config = dict(
    num_hidden_layers=8,
    hidden_size=576,
    num_attention_heads=6,
    num_key_value_heads=2,
    head_dim=96,
    intermediate_size=2304,
    vocab_size=16384,
    hidden_act='squared_relu',
    norm='rmsnorm',
    norm_place='pre',
    norm_eps=1e-05,
    positions='rope',
    rope_theta=484000.0,
    rope_fraction=1.0,
    qk_norm=True,
    attn_scale=0.123,
    bias='none',
    tie_word_embeddings=False,
    parallel_block=False,
    extras=['some layers without attention', 'local attention windows', 'gated attention', 'exclusive self-attention', 'capped logits'],
    init='normal',
    init_std_qkv=0.0235,
    init_std_o=0.00588,
    init_std_up=0.0235,
    init_std_down=0.00588,
    optimizer='adamw',
    learning_rate=0.001,
    lr_mult_qkv=0.7,
    lr_mult_o=0.925,
    beta1=0.9,
    beta2=0.95,
    lr_head=0.0031,
    warmup_steps=275,
    schedule='wsd',
    decay_fraction=0.763,
    decay_shape='linear',
    final_lr_fraction=0.0,
    batch_tokens=65536,
    max_seq_len=1536,
    doc_mask=True,
    train_tokens=529500000,
    max_steps=8080,
    dataset='wikipedia_en',
)
Each number is 500 + 40 x the weight over its row's rms, rounded and kept within 0 to 999. Layers, rows and columns count from 0. Numbers have three digits each. The size before them is the row's rms in percent of the matrix's.

# layer 4 MLP down, 576x2304, rms 0.0383, rows 0-281, columns 1584-1631
101:489415556545508479496568490542406475513497592504477413528576515469512486475583521424493421551484483528441517546460494545500515440463519461465546
103:536461481489554562491517411518502456491512616441501501542513495465473509464503547494474531493513514480482534466480521495476550544498476496455498
124:528484476485546488523530555503445466515543526433489540490546464458536552446420554482523597507509505574519522484539538478511446463525479475488478
103:451509457447465513534497429521536524495461519518534582445479516541571430494562504574534518492494421424444468424526563546523494473531496549511479
102:396484461591475493479451480479426485494517452433495552503437498454476481561514512547525586476478532456474479538475442480478557505453510476471592
106:387468496498495504522462463485529570525480487521475510437555548511461513507495515504464437504540513506483495465525444490491458509485577471509460
097:458482489537423450523510481514512534454499472517550456432496465445542578551484514489451504483481459511510428461445495605549491461509552479519464
100:453565540412558423453586515510494515512508460452502566478465434454431522502506489485506505519472496512471505470528524522453537484480467537390507
098:513529555544430519516535483539495493476512454574467454493557569520531499493486494469521488500441532515466456455537516370486522438472552531503500
103:483497476569609508444455466546486498487529478496543437475515476533457447566444495470511495478565499421512461533503487480515594476424468523455561
099:461513503522474497467539523503517479519534462512442512506494534477535520509513459426457537551487517529479467494512521425495460490526497500456446
099:504475484535460539520493608488491564479507499496477389509445506517525448445472498420512471452541493512494505433497526528481496497505477465517492
098:469519509519428473534525469527579497409436557488489529480514514489618527461530608560461501603466523498480473507504426545561442535509544498471519
098:408607515588471537516423488496437463462454557453439575535393484467540594462413510523531446481512489493547479479496454528520490474497510480467499
099:453580460477493452506485469509460482429480515436445522438544468433508457523424443524490517510498518564507501470547470518559524563520510500478491
097:428514543455499501485506459464454452523487526546497484482566480481490515533539464538494518486521449502432566521498502461520590493487505517458413
100:487525516502558517482538499523477469473515428524493529510479479534537529528525574453483530509530503507545553499486524488479484519543468434530598
101:491507384478501547516452504496518436504447471481512547424523466496493509434480523525480463577540550523491523433438437485503542488485527547457521
102:502502544479499528493496517484498462505543521516520437518484532542587543471462500501498528437444535505517460544565496476471464550473460535512436
099:485558515517562494540546494576522484489535410480509567474528481500502538424524514566452488494444481513580532445497501537532508462565491561551489
098:576616491533462524529516481463481495525490436565472528558451517458532483486533539515518469538485506454563516434452417525489504494470497542452500
099:462429518506512530538522590497501502478472477584498474534471522512522449493511466531438496486526458475555492519578531534553506508473579501534515
099:491519518431533497468446411513502474527448523438519481446496505512467433413479524494498466520522487488523479548488500519459501558477460495428448
101:504483508518497461537527535533502537459546448446515465448617552503489457563581460530531604488528465535516516488446435521518513459513494503522480
101:529427409491485558498409456478515515470505529463471536453515468457521510482464511424440508557524541480577501556424495525569441466399555506498479
099:505480492532467552489472522489506496548481489565472527500519530563557433483510475464486442561491508485478436489526499531506451494454503551506510
104:517527500539494507518514490473504494479457530512434431450509448451491534458525506525499497452493477517424491507494526487495481418511505483461514
101:539534475409486508489479528541495456496470582461476523549495531399551471505552509489549484569572529492487515507553532609542478586561525468481439
098:484511505565557468508541554484463545509506467479520485574518497476536497583517493541515489471453509499564468533498422510529496518478482549545491
101:539493553422496502507420515477545468444541436474460521555549570529429523547410529511427512420429499438509455479467503509538493514435502513528543
101:509491449470562467505478454475458543592496514458519526511565462548522540576523477574501477529470488468505507483520498472487512506529476417502453
102:513537546444508480480495468572505527481455418439549465480507467548492472490480490482519537582516467471479505513534464449560532398454491448476503
098:485531530434507493518527484474483520506521493478486452562500445523473504550516500476455460450550483553484506530478565509529532463514484516547516
099:488491434543471472505457559533504493490520493476526484514508553512583485461500480510499480511493536485492487544532491453504543516501493518551457
099:448495509505532559483459523518527574493535491426525482540563532493489519528615461518474583442559520470486475434480515482462555476599454469513514
099:518491507482491508505523540472592522477467466521503504526497530448529552518535429438513464450555449508527496536535506516561458566483470532494483
099:507507489517513511509514492447511504514420546473523409510544586518503483569493392471484425565456498494512509549512553409442478484438442507382509
102:495524467518460514512510459525441531419520502469462464514486522451508539482486596420482569505479520497460486526551486514467561522552529414416485
101:544493557542502530460517437509496462526488540484532566433540438510464514481450495500541500491517538469446478467437476422487474492517445481510470
093:460518539500555504451453548474539527470492556428552484512469509482481472531568524491539533447483510479532471501553560453448502519567513484521472
101:525468498506527559491572509575487442420485536468516473460477478476459551554469571519574561501452468538500521488554510477513460582545519514485504
097:487527479447468496433505536538456486484504428493463494460413510495567543489524502592454488427470476506493499477445452526555544448494474514453497
101:421474534462426445578506411464526523537510458470487451555520435558466505473495528454499484481474530505512499461553518388515544511500434482572570
103:446502488502572475456530505509471526447537439475552409486471482501511480583499492543497506547516411621488524471407476513483505450542459448506530
103:508549459551554485484435456523483437621537523500554448498504447497491483530522505526515516562537440499562475530509578521467507547487516533461492
099:532478508510581453530472501519475441471476488504440549530471509476466565535549486525533508524478515535500487469529548448515537564520532506420523
098:508490501481526463542497447499443518546518498487525461456451494558578534536491547475545512457460538569467475452520529473497519502491486463453525
105:538552507560541539489521514501545511498470443547562561600419550608474480480476491511465554430455511546549502518484567512470564479549423490550481
098:553531516513503508528562506519455431477467483441514546480503473487501543596525480544472513471540516480476533443522492453483496535536519528576543
099:529418470509574587513514480477553544452503515560461499489537498570483525423490495409494460506465455502602464559479517522480529505448529523542502
101:514519552493449555515483506523541462498582499543504506440519480541439516414524519588507521498603502517441500494598502559511479536458556619549557
102:441497501551452415572536458507488530522434498466515649509478479537506504514474437537433521525486517509457523499544472531492574557535553477529526
098:522481529505575555508487488463499537488501499516552436476438461509551512519499544496520450445525458542455490527466524443557520496559414501482484
100:439550495466512471467556446520450470473446487532452450459524477453510471511506526520524472515471574528422543537540575475499479535554544525503494
100:486434502466616552475452502480524540481518472470555540480536514459506442466498546464488493458501420518555560514500487481556441542542544518523466
102:513501557492480480507527472514485473445489521482522460494469516532442494592563567458508495521535477535467521577498427552529451526509531585529445
105:494478577518486481442546520497484517455516520483472529466453572580422489505564557449505573505434506491534472513578583479430516470530501528514511
103:487472528485460560467457467494505433474561484516525521521492507471485485538457469539575547510563481524447499523503431451513506530528538536527539
103:478539475462488522464452476519415554561506466496463508444513500542479529516466491509500557505540469534497471521498500459519513507525410529506476
098:522484502482531483498497507425570521571551521450528517515583498539553452550517499600548458505581453525467551457500459469469460504564487582470503
099:426547550504501436538546486508526550451493503477544461535574538409486582527566527499449509510535468563520521487441580523455565537500541503487529
098:495552561503486503540488495512489471512527504487528505510496543568521411502549537474497538556467466474477503603539525475453491497442478544483524
101:476522500496499551485481490482532543484566522452497475472529475567521502490440560539541462551483528561513566486440553463500509556505543492464482
099:453420507417423468457483480524512550547635484488449467476556488491447460484522535509566487451513470539530568514530493421446440503565466503536468
099:512469459422451435513521495568478450443561471540506480538553454515534485549501621489487507437470557491474480452497600516475500477494540514513510
102:459486449485521525509489540519451512539539533499486467483497454492547468468560470437522442537498425475529511486513487483464514486520522549478562
104:430462488508503432552573527594394441504505602562493467532483524594457557510512548530521417485481461515576547535538571488544508516472542476481516
099:561498491552458503466557507451552536497495539538468503522506522424491497567556502477564428499506442530536495513480447509489539394535489549517493
100:570491473573493538502502470527486437482500472467535441484507462477522507501571413470537557583562448410503517492532489510488549485411450515492458
099:520527540589392586537458514481499500472418540441499533520514491459513465490573523524454510536560467525408515506480545493541477416539523537541552
100:510541416475515485493561533471514518583502488463524538508475517486406500432532529469484456508380519521516512486498456535516585544483465497493526
096:485439402565443518495481498492503490486479496547489561591403437487481519578478491477515554432441415489489494492521453458525443512553518521531542
099:471544540473584457499546526500460500472501415528500413489535501505595440548521542437560509478472471561479508471504477518443465549492472453504507
093:488486493504454535543496517496501548439488495519449484497613425508571531532466552445479461497496487520491496566517511578476469470484567514470482
098:494445506573485583440546423479509452485546488520444490532487558490508405506523524469486542528476503498482500400513435528580487515540487464479493
100:511555519455520491473473518507433499451478471437544549513522458452468591489555509586547516489510498496520448535508550515511508514547466419552478
100:552547515395448406412455482516452518512406556459540490553529531505488494472507479442544494576499471495529494567454497568467482431543504518480475
102:437512487470513445484519504531510456503498454488484404573460413541414517508476501514476535456498554495534497488560488487599462469517458540556544
098:387558418580502471476498449541476503512488534473594507515525480526545465531465545495501494459556550545520541537494529472534468610527485571537426
102:523500510543523538499491517462521449500513523488446460530544484527503478535545447590458501461503441456512500499444516444461459528507493554464499
098:499469458478439573504521570472494499542503453495541576584508479523571543475495504493504478513530511492491498520438558459505466533469526516483547
099:419581573460477498425472479450469464504546470447533494595532516492492492523462477510451453492496569524483497488521506481563542562474473452510562
105:530460520467437539479570565434425411552492575528480492537448494579482557512507463494569502501503477532476545471482498610481474473495483535491516
103:556494520494507438522462592534570543509541521500507544492577538481501464524481522527477548494483441505503449559530488480453496423490494503525531
100:465499535521361514477535541471467524546432401524572503568543499505545482517516468510515455478454434445504510480517472455520414425527518544554515
102:521509511495393512479500476593517519502527579492490482523515515518533509519432534473495451489549500550524574524570457431532486458515562471523525
102:452540459494530550511483477536512571541463575519530568543462443490535459505585490407442536508460483548456564502516557518605508466513522483493487
096:523475496460507479501570559506425511528485492528519526448542510425554539494462592574559452550482414581472572507513469485417562517548519534528527
099:522529516477533485495444525498501460527456434518545500488399476462441495508509470474493541473577420513450509560510531431479514523520541511561454
099:548509465518516458530437456515525482428500591497460436435538480467506470461524481436513455487485526450544458530494477512522542538516478559528466
098:442488511490570454508542527472582472505456518534545514528525475471548451463501447510518530495443507526514543561511504512504522508484570459387471
100:468551506539536501485525583550515511429461526584486466457521456501509542503539510575476484487491631489620492504556522546535460531505482566524476
096:415618501463529490506478474450512497477572541512452499464556529477548515498502557538421491499499497468502464496515516505529508464535539471422495
099:481533542524524514537535471498559490571428483508440568541447526451420447517479472497526511497469508435434517528536423486489471534458543494502509
101:530480479480580547519462533548502534478537506486479459530454452524511505498516465502488518508495501487453458460482518539494502438471522588466403
098:525412444462431474444467502508520493419515434516552473532561515487500425487478519515473481638566535489542490441496445533465495502484508597494513
102:498477424487591493538476517521477449589555536469515482518470493472587499534455485495523560533537507491555484517586479459490445463447549498513458
097:448553480494478453474476602509530487440405490467465431551509556435521413489451560548535462496479437500486454523523529449500494536436499465539493
100:491480536536428488480550512564462560582466499555508479565533508539558532520516489531536527536496500519540495434476474491475467518449493494536553
099:584482539510473506481484507474502598456476513439478498467493493467476451462454532569525485478463533424398519450474484480510505547485453452432562
099:469447506510475498532530506502537433502485449493475495449617501456475469543502516505510485511474500481409531590539513443527521453492572474477513
101:487490514529437524511527503484519437556584524535541534617400477551444468465521500565479524438448526521432500460461478520483524529486460450504525
098:495547521475457430563491473498379513579538587475523519448488479487457478473584510459531516487514568510385531556477485489519504514494534522491514
096:467473504474528431501519448592600535511459627498437495522504454517513544489502516499525498519531589532467483536526478473431549505499474504490507
100:500468493466454549520510466403534531535533498468536506561481480527530458548537501445515478483524504485475517542486408523541563467542480495480498
099:568460538419506527491456498538488540494514523511492447450386504489501518497485520445529468515561558487545547565453503481525498464518429437442510
098:542514492444543456475522509494466408429552438466528440431547525437494461498371511471516467504568442491424491482526471503522562522509544524535488
099:499475498478496475416539473491490465434479494516434464441450483478489500514499605492464471514567497520513435470516515534529488490484498466490493
100:422514431437527423534464421500539538471501478497527454488496489413591579527474507479562503520484469473512518501493479483505545530501479527535462
097:476399503590537496520502485525410589512514450485537534417476488457514445431533479502535507558466556513495480433495454445446539478503567409504524
103:524462522505503444519583555419545502524444594495488627492537487551515453561518497453493448531442539458525503547480452469489476616460463533495441
102:484539488581534575466526568557507474543512510509527519413501492427532519460497560492548478475539524524464516455461471498526500522556509498409505
103:502452528507507448498525529567540487461371572478493472467438515468529439510456513489572431460471572530423551477485525506494497463504527463460474
099:541511514593515508502540531475506547517582576504444546453469509587507538516468552519513500543495500477540479418489469439506512559510447477504480
102:512520472509517450531472485535483468489515500528513496536617544530525465492547530564505458488548507502458529495483463445421509574511468441478504
100:580499543536491523492466476501495528563457507479510508535513513588472430521495487522487500498532572491508491457491470498570539466477532578433552
100:521556472477516486527539473511586468540502440523514558456484490568531534481502520505578454462502503496546460429475535483524517547542586559482488
095:490541475479516517525540534502490502562548525456450432501418463436528536421485446574537468495621552487467493481549474446483470496492432528483454
100:489518521507560488493497550501584438544514516522496530502465529529488468553439537478499491518423532520544477477485462527467464472509490466491484
100:476486505486525462484532467514524496495562514535484519559476519526481515543462465503502527488504550537576513420559429462452464523526428531500544
099:522485532556567548509529496505516485432476480521481511487413519471516405569471494490495535451503494523488526508485466504527509482517531546428555
099:401515512452561532503499571386541514541512502485462510521540539535482467517467513432561536522485464471538500504524536556419544522483533451573478
100:477566515456505539456488516492509475516430456451514490545443490468482544467554430442506490490502518513561542532487538444601478564500478521545533
101:390444447472555476528523468491535490503504463481441491514478516552486543513592521538498508537452532443447553515508469458470493503484501509557516
098:481461472454486474473483471513506539489553424533475563499554493465603463444487514518488485434485562561489474399495530531476485521534529502474498
104:581479534529506482519507512491453548496532557496501516546504580502446463508554470521475523463545533472472528578551504505559584441512497476508532
102:460487564435408518459513493514454468485523523503456476501519457447490519541515457522543437509475427542460548550506544504524490523516488477502527
098:476518495548486498522555565451546466526531547512495552490532501455443490518473549489467479534489513459526476455406542461513507414478492448415544
099:470536476455545536478462521488502495443499542485442594425484455414460492490481527488515429479547428472545494472508533526536454503530483505529449
102:508456546498532557497515499487533447491489453506510501478510507428475459503528476480540509504421464514547528480521496484477470531466487471584503
100:515443539563447485530570432522501483512485503505537540504383560461511454478486487458508507527501588458526487484463450440618484556506477537494400
103:461514514520488494464521558538425449471435533508451442523574533553468547446535502487461474481538523484479565526507512494542521447492548449529526
097:501534520446499553500513545523470485573522406446507472527516477472478572574490459497422536514507532424493517533470519472518555550465433434488474
099:550446405534573519486537525505488525486531432519461500507441450518459580474538560533514516518464492469502457472509469472496523422518490502454514
102:424456520469471507478484515457488479472506413460544503451495503568521574530510453522416483476468525455471413536535508530508504503496505489516436
099:499555539504398471450500570504461468516437545494522505554431515484493437587519516448465548508521538486449503554428559450435530481548472542531430
099:459517495528512516514533465387507432493531528434525436513581486545506529469458522443523547556538504441561479465540592553489425526517471600508491
100:517488522492468451474485534498520541487434541501500542508450528426448552519569486484557491499476553538564507429450479497548510485514495574516609
101:548454527450508479466559540550584508528488486480481495461493480527525525425496482430583426431503439651497544501527510531467493501523460485521503
101:543479490459535507529530499495504526449494510506546480518516516486556484568562533483538484500531521550553551536451515527488553467518515441478537
099:471527518534453517471528499516436539536531500464536405475478516511538493502563543528430525491556521486550452484457483470552427531491473501513540
098:510417561478531469491506515467526539437477492569515554476547465515537532449522500449530488578453491569439518493545552480464502486524507469459430
100:543487451560498557491533473491493512540442474514484517508480493491481405490489398399460545461449449475498485493484526539476502469522506442532507
096:565545510525480424455517593464531566498467517530537490493473544429544448520406414487453506499498522489525508562538508502476475497545530450533507
102:486504469544516486453514517504508522557501520527508507493491537525489481437476491525494478570450541464546512523484501428462392456446518564521457
101:484537503533500507484504482429454499507569485490497522423499487493496473480425480458486538558438567501494511534482501546559438520551461527468462
098:439483449518505394479508515515453482529522472567490513379433471458525559524484473486471480505505475524497491481525528438543529503487522542529491
100:539527489541461465462483531443572500504592512493452518465480476495473462451399458521440502454517510477549524455508514553502625424495502529506462
100:524503477513579545451482611478499472450474498482523482479503448525434504476521482448516483539466496487497514460517510508515406508536494461523469
104:492494535501484475493524505538560510540466501408458480481499555464533514482437502506500520476456537559474533474520510477495462559515468486507549
101:553500542478481511493567502614499515522495515530500520506434469528395481526465483466486497506448497527551575578477538514526527503569447510493495
103:535507464530535539535526424520461446538421498506560587538484524519531520586581505500516402571524492555422491499467526481552477496513485462543530
103:482492503439420450529561496495556475527499492471492594354488535499538515452476511493490517522509472520479506489456531522478566491516504543558541
104:533485503544544493558465527501478488542528529450475555482478502529544569503474456474436484534507448457444440480524453527475499497519502508490570
096:469541481522486487498507468464379499561558445473511476504550501481489444472462536551524484485537479513505492495418492495487546415490447503458550
095:540450546531488481549454498497462479554471560474508452473502531505510432417428492500504476504479567559539483422482456461449470544515485554568530
096:461584485553448492517509517534521534582462515501506475495489518437480530501521423452478487472521536423492546493542531498478514431538505458502523
100:479537476550521474522473484470529549501563512560471502494411461536518447525535482484506495485555435445509508458465524471461507526490515456466491
100:547502514488479507488503532449464438493446509488487488465535495501455427508472530518490496509508524454481512511550456528465511495495443499491512
102:427495576539505548467490451492499540511567497521535453559493495462511461468480513473536491502526525510525562558549434435466520488555452430465526
098:549481460480469443537473534505460509511505519484568481483467481473500488482483533518495481442508479530499494453508488468549528498483472501524495
097:541466558446546523504524473503457456462536481584453529531550473625519563446518520547449499465464452497455573504531512495446499550556480520542463
099:452470550487589503461477471517493508558580508476505594489509521496467527476474449483466489469513483500444480528525470538446477489491562480606552
102:448514537460546485544505429435495457488527464464447531536542518532465495550451527490530505482397493466485436563510544508585547569508499464555534
099:504559459517540533556555499473523493465536495574528423579499545563514492430491462551555560501475419504442535513477580491411454440528479507518530
099:492517493541507467513461495493430467489422526459439491533569479561540526562492490467485490536507502513529513480585517501470554462418531433482521
100:457502505491457600469460445460385492512548478433512397540481483501521531512567509454558508480449530488580525497497594481491486520482496474516513
101:464532445520523471525543444474534497443498495511450530478528450508537467534545566571474534456468424507482488461432490506505509485561514435528497
098:447504509514456468523526453408505500602458478524497517489516521579496441489437500490451482495445552511526505492532443560522492496464523513490538
095:497498527631481505468443468464591457496454483506503498509514478493590485500463521484488515563529515493543431437512516412555571472481477412487526
097:530554478512500498502452470498514552462600496493498527467512437473450461529453456580461524483511441468490472489541464494537511545513446517502479
099:482482480502565441429573465547503496443429484480508498550503468482547527479483496546482530473500559542480482503561589507537481485536500414477555
101:539539504469576551424544447528498459523551504540429512601472490551528489463611606481517526499476468500512511531478557501464540577550486618544498
104:514528507504482454448520556563549503563518541547492562537519533513492540567473437496433528538489490545457528450512411457522458576522492474524475
104:497476559509609505479441504442463577452566499492469456536503554524503507556457516545456457464543450505498497510430499479505495562465529523501493
099:508427542397490466493473500410550449561543496460559558454442478521433497415450480535516555474531490442492463537556550552480482480529467469496562
099:595472507544560580477473489500519515592531444526502518480449496452525494510485526538501515533444498516494499526457477502494513515490503477473503
100:469455517551495485540495492490519496456481489492453473559548548481455477551521448517448472421425509434518519458513527447453508521362458438526525
100:490513494548570498459554483514471462490456460474501534478487493481519507538604512552437476501456505520464513474486461519547548591518580455499541
103:485510504498514462489455480448485489490404532499523526448567555595531596577520468440532549488448565461467523549543434546494474532505532559539465
103:451436557536356453453522494562507512410522554620472519562526506489482509559518504485467458484526491565480492532401578497498544499568507516513478
101:473541430498539570516477501498498491523474489518516529488435602456485565419489495497444497466419485462547511470488476563511542443454485557416502
100:595483474510550440607467529461487528401430493542518562454532525434495471489540495482520538435535411561552507524547447522501514466550602496485507
100:474466504478609475544470507508505531512512438450450491431550491484446535526441504544458566536475519492528475516444443547547441486544580497417469
099:582510551475516494471492446524553517509453477406494506603581542465491480534536518554458573516456509541461457439456459489576526496540583474501529
095:470486496462492501499548491472476546500531448438438546441564460460520559492534525555503524531451535502458571473492402453521511503529505479510535
100:463381499429494507480498508516454417451497513516461535594497480481418491469471540460489495533523479517530468450553523514508436535507454523587484
102:457505454586481525527447506503466590486420509514505541559516564558491510368540489447461543565476564517450500501498442514544467458526480505586463
101:529497486542518467457406481566510463465498551554480463479507509517466578553446469438485406522486581530406501432525546547435553538466530477448522
096:584474507496462512497480490495441514491492545579475433538421542467485504637519492463444530587504449478502550460482513512516459505486496512463517
100:573465491541540504489456528532518527464490544535597521482423447571475533433506529465525514519492511461444472474398548523507409468501509466463507
101:480433514469540499484448502531474442482564491470545445503490483584543465555480517503476519411505518505577467484532419438429526537486474523510528
099:505524456490587538431499566495476443472429586486411454483567479530454559473512473503436443465533486490491507520514452557524559528469444486508524
100:433530595544479529472433524526542546489567403586477474517511477527468523557457537447495539459534529509464507390469463430562527506553453508520519
106:446441490428525537487463601574478479477481529525531508508553509539516497423454506545519437458496507487532460507493533494537501538523520601618575
099:460430502516510542511488470514543554525469440506548536424488490441502514556507565497466541537517573452537432465479505453502551532508557490526551
099:474570485568494454540531484462525517486500510490517452527534522519429586485528518491503577529464522471510466544436506457496458485523483519595496
098:489495487573498516519508535488510475507393541562469556571478504496483518517556410461495500507463479468545513594492513527511492505542557486466538
101:469494504507511546507502529530490564491473487551503578461470527524501476565483510496453518498493438452555514421447549471468544476519506482475541
097:496501536422569543559436593571467618493536553478470492482564552522527458534541481530475449508485492485464532496492507584534439497486537582504488
099:488544490507494477494492539546524507405504490621517441411488544432492375495468558551543558582475455538547533567446493497504480494555484473540524
100:579572500524511459506500552468522509573495482554504492523471505531562538536530490560528546482511501584488490494510473458552499524499476461472498
097:488539475558516514453445379478488520508541473536592460464486462474502558500457512459474463514504535522417447531441521486419458511494425489516511
099:493503544502448526534534472570482502425580534544502439572468475571504477456579514571501429474476564518526527508448495450546515486553497480555496
100:456476510592474499480522496435461529573513493450541510560529540475567464477478531544485517507559499500483461508507507550462499584468441520569574
099:408454430443526529495534454469524515524588484446602498422483489513492435483560525558510546486457560541496455504492472459401459483524509458561504
099:555497540480521500497484514550524503447459513495525545528433483435471491509508545501513515593422547493505583609548558501482496495526549442544527
100:467482495501513506538456561539549458559559396513486492569533522441501593433444556473527448447482496500453473501626527521504565463455571446509546
098:528512499499507571503543517480535440562546488498509534493492474448495474514511494615559539484506480538522530423426451555522485469497476579493484
098:462483501423536479414469521517416495481450527511496506485435529377518430489539526570513479455511587534599515492517629485492511550520448422494566
103:516585492555444565461554518538491458488542483547488470471493459402513539517448597468535461479502571476520490506460591525576486514559510502484436
102:493498549477529468475457465516521493448537504450476493506467482450493437514473479565494484483464483454450509563492486473564506484430481494402502
099:469535521473529504490472462495537506459475484543541481487506484508469563500520510497556514494456424553494503570494568499493529495546503444526509
101:557456516500512480499509509477535498474541466547540462476386430444497550449421524474515560568456524529570503388463463545444472548497469464580541
100:517530579484536546508477560493492467529513541533487554522508476462526506546471499498516526499526436540498463510488507504571517522550456524497478
099:487441474444468582447481547430509564520580482544475514518509500565496431546580466563505514487490518521561483491486465512466522493472449417461457
102:564477513546404541485549472564385498523522538501484527504496492501479518546533453486554507486509529482539534518453466480598469565534547453566518
097:576543506483533489527515506493505471469496478538555521494540458527506492593519482451487535540463453496594497532453471525487424534579478491485518
100:469489485521507404519492524556500492488497490535515426539531518474502543530514500566485538486565608496479456491521524552449536490464489502448503
101:531533527508504495386540431537505492537550442522457444516516514513555578551435531502505496497532463570579526493553541574439515526511432528443489
102:490527503457458433435498517489524457496453511449505481529474536472464565490464517463487486484532530485462547498459442454481503524483448539476480
100:489438526431405468502601578551514566469480452485494458531478497439526476529515496455533508474507503526461527560519511446442455523480514516500492
103:511571473496447530436523538518479487475543489514500506464415443430447513538419465444451484482536502531506534536413538485470481483573452481448484
100:526542568513514494515485503580562563560471455487489540463522545475478459474496477493502553472514421516472480487427493487466447538533505545441516
096:464543470503446483547468507527476498573489493480545530520448469574554449489523471577457542525478467473460469479470525492485501456476504521470502
100:553563475405492467496451470533539573504555492496529522510436533529542539484554516447508526490491487488560522550459519536484515426508457480512502
098:431385586440468421537477507455546471465489449507467599535471414509410559486506532497560496573513555515508480561537522526474490487533526455536476
098:510492476597496530488449543502511460449415480535546394521494543532512505519440507429558497439518535428485508573486481512551411533470481572533544
100:515561436481536524475534523486498471512492478480486498501459453509432488506502527562509483387498490544548487566492490473475522557497514522520470
100:487594429430462562540432529458562473436506510538494449440524560534507521436490488486494514594512459475523462501490507504457482490526507498509546
099:469501459511560515492473568513528529493410535524475467485494529518444489491451527535462459494612568461510476558550488503447504477494508507511451
101:523499516507496478574460497491524500527496472530567478498553475489462544450444560549534464496476518541510499528484511573523495619464546530562551
101:445507497477514516471507585482455475481456507464487458446468528523521515476493571429468569525490503521458462456533556483469532505541456465504550
101:527507476487475538532507432510421567590445562511521462525434485465509515565488507523504535465585481453428476476531548507447451502487568474499432
097:436547463461542527551452554560465459519496472442439448432439479513501557426481559575475515542528560487557510523572555528435563540510425475536532
101:528506422541431540476515483530529535438501486489568513476469490477459533495553505506452543471538489501548550465534513453499558453521545494493596
098:502496567526516487485532448572574507501525526482514533510492459476524518531504469471462462651518503507548477496567428448548518521476460485491508
102:496487533493507515485554477493529459511570462458413549476500465632470523513594468533505537509478433452474477495482550465549535522590472516524571
100:485514483486511499466486557521455516523558448483490438515548474543477517490508508490558461489463523507521553492507487457478507485528510472469536
101:477425446473500467558478540450488406499487469531466551505461524506509566519553527520458470576514449457484446515562510472422530476528541482432458
098:439476499441500449497533451466526542464505523500577573549464556476496434532554460418468536518481536515503446508492496475474519492486527504549449
098:556514516500402472537481519540496507496540482538459507506437527505375529453529484547549499512432540502491483524512456414468542462520500509512527
096:431503531464483546540443419496521561479458486487523512543451521510524506570581458456516517506515456466390510536465557452495571517560506530466480
098:500493516499489501535486539496558483502490502455512494560487455515451533476424467446485463512489508562497477456499521524568472559553474461539477
096:479539514445517457466536479474492474509498526517528473475445536496502562463453524436531502533507519518451485524486526457495518529519456556466511
099:548476536431443433520467512504526478519481559465495502483530521481523557502475475478476504473450491478488515522435521480484480447519442514537450
098:478515573524574451465515530440444566520558497495430505448485525605414505544573485471454498476509482519422456433462504470507528530504444429497509
100:570546512482381561457468473480522490492546448526474456501453489528452577436551528497518562506496570544489441502497498501547536449551485427535507
100:423438490529527494487491508454517540576434543502553468542498544529514481521606436569532479524481565412494464403498488461478506482466476592541522
099:536502549497435484490545494502437411542421477489452519532487518426419507503475479565504520517458428525521517467516496528550446427528569393481541
099:467480450413523476505454476532443509488438496435503436538538465452544545505506520483454466503556530470484500513494502461473533435469485537552515
100:578452424474522562525570429473503543490414516495476513498533514536517482406517489453529502554490492511413441593509581472582479439439493451501531
100:484508562468409396479517496489447476455610516463523502519587449551439511493448594487500591464523562484463469514523476515485565435387510539538510
097:581514476496434493512437529489586502494423507508540508505516483444441595569537512522476507405513475422432443450556529501524442540527533429516528
102:519449479488464525492478489483500473505504500532473527480513526483526497412380467535498540515486465593501492523542456454538504460571461532524502
098:521508464491437486461511595530539481502513468559535575519467515480520444556503496479490547516552520465514485549551476524551502455492542532443555
101:474492497500489499490494496514435542481440523526524484561504496513404490499484504498561494520463518555574536518436574552584494481521521505500477
101:534492477509462470513473477491534485500508474538470475569514563454559481509539575530475436503517533475522556523478475476486510481477499486561511
098:551473508514405494528465472473593498538422502453534517480552512466465523547453454421486496514499452427528496548487478560530477536469486489430468
103:494478396560478485530511557534518407463516526458556540503468532564499470536529449508525426463488476430478535519420446534497482508470573435526510
099:461472481496516554433505495449506416594494412554589454569549466526558541463527511463509459492530494533501567414492561536532440508483508524523527
101:467499489511507510551495518523510473554519497470538490587455505553526429472512487491541510498513561470443478476530518484498508528491495521531488
102:496519521546501501508538502530498472505567543459470421522576503500505522425455508448506420506410552504555439535428503507415545528506421476565461
100:405489459421555546541503484418465572493506472555546597535538564505542463585499453419513567482460511467435508485474442477499488537491501485530541
099:522482540428455521422500391517503554520506472521479500535482508540530499469486595546543477460512541516486486534447420469461466537514461548500515
098:468481478494431560570520466436556457553543420503487482466431526497495546485451490548435461529534476501498506481478475519623528524508565502443481
101:450506483502453514535469428441390457541434539487551514458541477558470522503532473520496449475538525515514530518435527452579532485428516516496548
103:502512505477445541447461474521509532492525499562479536458447531455495445520450492475502503496437446453486445435553493598463534470512539467559537
100:578442508528418541502527524424561533475517533501512510531533506505492594503554525483530498459441503544478556420470426543522450461485505532490537
098:506484473479412526506500547484514552453478548438505581492558439541501472464488484543525540469552552477450458552468508523445466515484495455508518
095:488496528534533516507450531464512478471460528512450443498415539549531500495513464433467536494450500488544507543544465467522513553493486482476477
098:396468460544512507512499491488510493483524528513494471537555489522491508543522551555470521484452489457507517417538452442528545452469574473472527
104:450555509498490492549582460513556579533543538526472539552483503487472568486571417536457537450453519507570505526417430499492529495533464513529456
102:482490445521574517432444523492513511510465468517549468481516492417476489478481515433478506524485466462471515538542508506530459465493522493454433
102:489498520548514501458431493537479500438521506481478456541514465443533548505493559469505509565564513473491509471490530450534522481539452545453504
098:469512556598488479494506463535439502523472510503483530514493509527470494553453581501463493452493481518507517481448450570488501479406411514496542
101:507537503467521473501520529525527471489533518516514504428493515531441536437522511393541530483533480480421448501483483506513540465535433507499447
102:524533555497519436476529460520514499415532516499495518499480494453486519547627489531494482489512475555518547430546533502447533449591537508518519
101:445471469492404456495509486460549522404548526542451547561487519538476522520472521510428496548565550459582490437560433509485464559486463546537434
103:475491532546482521556515624474540446504495499517478413518424492493528558471557492621493361472507552459511546486500515502445461466443506484520491
100:550471475498580540504531474472491480577488471497465525500511549569572490496499455516552550513481464512530510412460540515515512535532510547468494
098:483491485495497531506450507472491486484519494506461490661486499552521536457457518497515450537502511469440448543499508506575550490497495486489505